python train.py --n_kv_head=1 --vocab_size=8192 --positions="rope" --bias="none" --init_std_up=0.0495 --beta2=0.95 --train_tokens=224800000 --dataset="wikipedia_en"
Each number is 500 + 25 x the weight over its row's rms, rounded and kept within 0 to 999. Layers, rows and columns count from 0. Numbers have three digits each. The size before them is the row's rms in percent of the matrix's.

# up: layer 2 MLP up, 576x192, rms 0.0677, rows 138-154, columns 0-191
# down: layer 2 MLP down (transposed), 576x192, rms 0.0447, rows 138-153, columns 0-191
up138 118:484516495521538511528451483478465515505489490483460513474507496514492500489489497486495500516493511504513488482498484444489482510500525511511493501457491511573465543507497553508522511522510469497474522509485477515493514503478518496501500456448451503537515535473467554474533478536495538502542553503511483515470494510509431510472471511468484493474505542508492486494510550496513465545509559510534520473512468512507529506499568521471528528502535470505504494482504495485478469497499501482477450437521501465513515507455505501492514494493510520466513457456535490491518492537499494486
down138 110:480476517522486504492467535525503555480504481500501510499520479497536513519511467496508507528480491461464483497482520529511501519497505530479520546469474495440507483503519491482494473492512535493485525469499481472510451524503445500499459538493500530430448498494480489520540517523481536497523495495471489454476494514507486501510523529469535506489461539525498510520510486563488509516485482526530475531522521538504490444513486461433521518486480503482522449472503499542524499560478503508519497475516506466514510495477561517468508522503502524510490523490496512493528460500540544472
up139 090:513503519547462528513474496518468551462482467491524490522486526498518450516511497463521531448469531548516478510504500491488483478504486495492507521512484478507479526479518492477454496519497473474475469496485514494535503494498526465501484502473527521496567502480494443494565483497448537487545536489513458501537495465487463505502497507506483492532488482505497540515490461526489492474479492513518530511516519531568500497491534511472550514483489480523444487481523522510492530515541508476524517451446509500502512508530442514486480516503488514478460508493504475493508454528515507476
down139 085:511525493519504490480497494496557471512501504509554504537515516463516512460493520491484499512544472486488542536526511512466483509520496512513504505485473482500493459499475504505492509492495525524530503475481517513495491503471469523492465495545490485455456483501552483517450489465524484472480519549507495487528455520489535493473532497479465464486516524498509489503539503451481538501523475471505461487461538493513443544525497471522464481471507493470557510532498494508474476516526537530465540529517510500545489525469513542481479499462517474475518542518502453515446481512496530493
up140 089:505483488499470479492475494539492512535493543526526501494495495471476496480494488496497448506494490459487498499500503499478512527497504530532492492497540505496494521492518473521460493507492509550486456462455526486458490502460513476459500482507535489499506504479507488483495491494541468514472512515513490532513533485489514489545569506482447538533468539508509539512506468531566541473492513501446533476506551468517508473494490516489548531497471515505529501519499508478530502474478483500509488500484552472510487490460485459542505476557505539537533490464504496484518452501554501461
down140 093:524515502487469491525491537498480514516518517489453511468510492506498490484468479485474492476484492488496546516477545531499472456486493511469498539510458500473556495525504526565534512468488481477529507542502537556503497498475486535437505518530531494503467447441476523489523471515472511483466491491475511501553471510570502471522476509505499490482559515481524527469501518540466476532491493493491512515493520492497525482526473499501484462526492445519478481492475517455443519497486527487557487477509504479469499494508504476491490504535532497494475508491504516511518519520484489518
up141 092:518487500535502498464501504456481521516469564493519461507495491496502482491512491479540491502521450468505512525510508557521485548455523531513456502503504475553513477451466507513500531481507456516490499490476465467520531480505473535535509481514500506507513499498463484503486496528501514517497507491517466493478541494478535544489531520510510512492538496459535543502494536522489474476485484547514520487503486473495486478485510436535478530507507486549492553491519555505505445486493460487515480507520485507509462507496530409514489487510517508516504496486488532488482457496531521512
down141 090:515506496483524516516521526503525514467540487473496500507481494503502526497489555518518522526491495548489524526495485511467506473469466505496465550499525509493497499537495527561521505485487525492517570461512500513516468501525454458460471443484493494494507536467510492513499531487539462528481522500479526485509523493548511509510515528512466465467492489465513484535474490509435518512499464462495478505493465532474474461497474519466501479463477457549499475497467489523503501486487484484513504510462470460527542470504479522504478506539464529521487551509521530498451482504518523510
up142 093:513554503516498471482504522495499476454518529497486497496534520475528460561458529504475518476497501494520494467478510504469505517502548507506504497510507486473471556499440505478526525494539491503496507513497478463495505483539489510547530524500487553499497466524498500461484486563501480457464522480532470484533468517549497530497480467473476540515486529490518502506502509518478522524550506529516525449494524490495476480502519527513476522509529511443525529488535501484526429512463500493512497519457490489513542531467480523525493465504518523511475477497477522510496524447504488493
down142 083:488496475478497488567514467533500520531473511466487509546531476519520523509514472516521554492472464497462543523483492490512496504483453492467419518516473499504521518503488510524505498494498539504459509533498465512510543512492481498490514480500476524500491494453521459466461537473486482502505436520495493533484503457457502482501513551496468522490522445493460464529492450541531482497511510462525495468489500506526498554491509514483480503512528530499509540496493522511494461521513484500523544503498507499492464441497481488504495526514442515477521511514475495523505499525490518470
up143 103:496490502469476498518472490493495477507477499563482517505466521501518487496504552532522483521518479528499472462506499482411529494437469513492509486509484473505511495469456451471500525489549474510491521506487500536492531463533501512515509497504518476515483468512504475497444491542480490501516524536506487501491513505513471526531457509554521530525496491471503537528497489539488493483485471524510507502489504476505491490526502512500488512533499496455475550478513499461467496506510537491535515486452540510501528539499513497505502524499464539491559500556522551537482522554498470489
down143 097:503492492489480536499523538522479542483476430466508496474546525509570493452494452515480527499453509484494500516464534493518472467508528471541523463465507487465505506473488518514510523540492531498504509544504465462457527530538490545528489444520503522507481507495535465494505479480493524504506507530500499515486532536508491504531487497479494530480498471528502522531483530469498530496534535483495540522558549504507511489512506471505503520487551536455460498527482473487507494517480491484501508465478479514490498474490486470480523478529457454503458505468508487512507510511519485484
up144 113:519484466510512460476469543495472489528507505503493490503514500490518494470523503511530485535441518479520494497500485518557507519519496515520493470520507492520493464500511560487431508516491532520527486538406517491483534490499524438504523492526529527512495483441471513486517459454533458522497531493529475514502508505546473528501483477514501459536503564485458481483502543497513509479503507506522445468514462523463522497492478477501504489507500557497516492482491529488529472485491511480512481500515488515535453502494494483508482509483500489517507502512492506468459458466502498468
down144 109:467487498521529496510463469499546468482508524518471521514490467500477476477515491494465480505491490477464509540518470529504464523514513512451539493495514461484517505495493491527474495509524491505498522511476510500463479477481503475575473491500506510486498540500496528512535526510495508497546477528522558513484453532530528534508524491539505488501469496513458499513508511459489514536531478536515498514523507529504459474526484525515502537472477501485485503472527490470531524473468497508489497530511460497461494560435514539512501474504481461489513449529489477524446526437496494543
up145 106:474510502498490515507496454528480503499502521509474487561511505523507472477516510506506480498502492509485516466491476483477498458469515494480493445494514497509517536500463506539470441516481498510514470526518467501549486537504500482535520508499495462503515522493497496484486485527527493478505486532501511518500511469506454479481491556481498503517496462433451539510503481535519509453530515509500528519534531521457504516465444500475529519522530525457466484521521520456510471498512477487523479466517499523525506480521528499460532545557495495456510496526490519509524511546470481425
down145 098:531471546547494474531475530500523469522486500507572499514505490510509541529476524501483531472464459510490498555519501468473508533513507511458498536499491526475458509498527507482505520540539472517507541492508517499478499498476473525457519500525502508449423484447512536511490508469523519487503509514499533506492503484503515502528515502487488460517523476504511443474479524474510525473525491466532455499492526499481501489485500510484490492485494497488516471507464500495474496543476512545445469525550495471516478516537531517487502470499507488502487520519520498500449455463452478529
up146 092:546500516513514509523520487527499481489491498495497508563519460520522487483521516519495483510525470522508475524536469507484523528491499472494480485483527496469496510480468521489439439459498481542531526485471530488504481533475499458472511469502513482493519458521485482463500503576502496494524525457498486490497536472514478490483511506505500524554465490497508540491516510458531482473510495517477474504487538509536449476515495502475481524521484502498476499476523488527528522492480514483550468441464529553506466502509517512532475493505506540468434474526476533542529485487506493524
down146 092:498501434461490512490452489493511511476488463482502504474517493507462520521471524537539515516517523430499503486545482497501503487471525512509481476507475486466455524520529507511519504539560478475495504464524526516487516522474506503498500533520509498469511528471478518546469494503517458506524463512484482472541474497487510519559488469481532481503489442517501451513531541529468523489469487504544483551517522491533528498471497489512477512509505496523494498504493524526504486523454519472501467502527461499454527486492510514516524484501453460550501536495522492488552487496463518488
up147 101:539572519500438528497496500465493460498484506548534499528488561501487517529520524494519498534534503449517487528492491481513443518514503505482500487507514518479508533454487510478531519570512508495500500495497489502518488498517495490486516485465514515485547491492498490488528492482477525531528495498469477513488506510532501496465482519489467559494497481485480534492517484495483510516524471510489532476499503522464437498515493517465441501514494464536555506519502511544484497530513494445482501487525519483472490492490485483482476449533511475467469454507510546497470494482539497441
down147 087:476506523465475465510475523530484517542460517495477502514511487494509534495505468533480535476474518487475490541477533515499513508474492546459510479490465531495485445509526468460518517502502499505486486517463496510504469514411503522500511563501513494512512463480500520514474444516506516476480486502456540512503478511493510516509535478475514508490501494477482540479535541492463491537457468515512492565456487482479463497479479514534504502492506451502483490494511496462526506492476516491486512545551468503502512510482515497497525487540511534481525575520531529525477505497465491509
up148 103:460498481479483501503516499472502462458484499501530482472529522524509475456505514505551508556512484489508514492503495547486463488485521510464480496498481485500484505527513508482482496505491493487502465518504472533501500533518492483470512470488519528547522477519509506480553482565506519491502516498464526519474517478481493508476506499550484470500506453497497538499479490517517442503551477476507487494529514520507513494434523538514513459489511460528524499471522503536538496524476499493500447514548542435518520520532476504464533488473498465537559503454500501467529500524529475475
down148 103:491516430448492496501443521501497496529482485490494501547498513515505516469504528519484508464497533515505506500515502488509516490548472502498563492533468500515464502506483493479505520490487501520494490548456545517511514527518462513531500516525541491456445487547508517502489468513514539497501485541504473478500482536491490452507498553527499490481501530498525453488488503504516524478456528504492513519500475486511474506533462461420442515549483536447528512492502538496471521458504504524463497534501494527517495502481532471482485494473471473529485502502500512504534470519509482495
up149 101:524497522523538545500488507529527467480446538570505445450538482479512508505504461489493491459480544522531489501489504507501541527445472496511491495507505537489507503518508489527472521472513520488545473472469466509499525500516481503508517489481528517560511507480499504455487494468531520548518468483470507470524522462506517489539489470493519505515522543471477519537528495491487488508503473477491480447472478472543455506492523484518478525523486509545539538465488509461541525544484495497541474501508503485497521490502485470514504539510509480493497473524533480507490506521529490535
down149 103:515518550479487491523503503519487467522434464502574443463507499505479499513560514494511480473490513451443528507535460467470524440498501490518527519508478482516491457504498517498486506517505515531536525517486523450485484497479533470529474484519530493459518506446479493531460510515502503538497528480512488532488512483496530490524457482488496455487477494492503481489517510486513565489489489510545483516475502505486502487478539469474505546539524516481509521510470537497499503528521501526463506515496515482472494490483512535469487517501490442522507545510529481491491528530487484513
up150 106:486465455497490524525505526520450462486488485483452508523448528505524468485505511508490485521498482529542502500499487501505509499494526486521492482507496456525544464525494513529465562494490459498533490466483506460503499496525484464489529458458491509471523481538503467484469519527451479506487487505469509503530514484505498517475499501519512503486463493513482488495477501489513470478504540486482527497521557499470502556515515467483525518524504504452548503513524509467485506495495512510527463491468539473543498525478531491528527526548464458475576498512516503465522506517523459545
down150 107:436516488475528501525541525522475497491540496471461498501506493504485495516492525528496514521512483541509518517497515520463477516545505505485521539443492495514481481480474479474524506502478516485497518483522493505473527528479510547527489520488557527483473537526505497470531533464503509482501469495531495527509525491510558487433530528482469515471501504478520461437487531471506488543517484508509519514516452481496513472468517486459474471519471486486487503504534504508494529501567493497459481501499496505491523501537484486461485468514490525557487466503493487525496553505435476488
up151 101:495448481525502502519512493505533530524490524508475498455490486472474474435484504496515497507539527530483476493490484490519489471523527496502529477504509487522460502549494528527522446562520505523523515531528460456472500517498523499497510482507517474523530449493475559503522518498492489485496491500493489481513515489529457492495468478498530519508504503526488526490481491524491499475548480513484459484560501507535440532476526491570450516486518513474500555505515529500520472473502473489551497490532498516479442489538512501520511514496465516522501516520511505526522542483478453493
down151 107:495531505489498505500501448523521502487436537484484489497532470477500523482514476554482568509496515498495540527499506501537488503521474459551540503512487476499489494478527493521467480516529505506471542471515479490503471499504506502541499499518522532509507488483536518461500516525493513494438469509521471492478441500507480489496501497484482446499526475482501554516459510515511523449520532520486516486489500500489495521545483486473515545506533550495495484489477526452497519474516477548508503515461493486477516520480510486529527471480459499501556492471563517471473510478494484443
up152 098:489478507547521488504504509469502508495479528539469446504458498492512474507498503500493514481466525463493486508466457515525496476472528528510496527511491550548537512523480521525529504479508506559471478464530485502480497475497498438523523474499507482520534522469451517496495471511502482535513472458505490503478495488473514536498479499486499456537500467487516497484489512477511519466508483473506518494476548451528537525550461493512539465533483512542520445501497494486533470560489479499527518484490491524449479495488525482525544533463457515504506531488508522463487489518537508496
down152 097:509534478452520564540509505518498487477478449496569502501558475440492490486499453454480497491479479515485485497501565506519475506561516503506455549526515474524477514505498504506519489469505505476516538481492536482480458540448467501468482512528517524495480546474546484514534494525492493512483488468463515479525465541533520490499494519497507507508506500481508487510483486528466492535496511514540479510523496487518481504481524513535462454530518496479517496515511490509509523440538502511475462525524492506516507507485497492523489481462532486490476524464486484543502478492499472489
up153 093:520509509510469533507484498471474464459501478511509486457491499512512457532518525480532484523516481471503467485490510452499483493472518542453486487485493454470484505480535462463524515491496515511493476490522488495501538496544505495521504524503530503493483482488480524545494482516506511528506582472472552507522498491540500485526502528559455500475511461494481447528504518501496443528512487480490466484491500553533511512481506489520483477511526495497470555522503549475496480534511485480528528486480528456532527492523486527526536513527470501493471488440524523471456493506479510494
down153 093:526511484498475451454511527469453526469524469500480468533514484522514534487508501489502535496552528482459542476493511511491471480489507496541543527468515488497505487466462494508488538447532541478473514484534490514489464475476479468482482480478497471492511549531534532469527465506496495516532520518454503504520486469507489523517461523519490517496518498503536482538491499493457517496473492517502501498541518472489485505500519501492498529500486489589484451469484494499524494468503545522502479510485490516493457472532529529511521547504479527494527517516469552504547481494471469490
up154 102:522554519489490525526482525530482463517496526534524526497519457520523499483529481485525466498481534479524474487489524531524490489504487503496500471513511463482500521504499469516469502519460437537530511493481496516470524511507538443497545523521502524484514464499484487463503472471513510530530524476530551552497519472553555510520502511502517505477533529517539498473492496528490491447535470490454493472505547450510511501501543509508477555488463506454507526492489461439500528524497513507544491504516502493521531485476479495483535499493513475495496502520527549500488499517491498526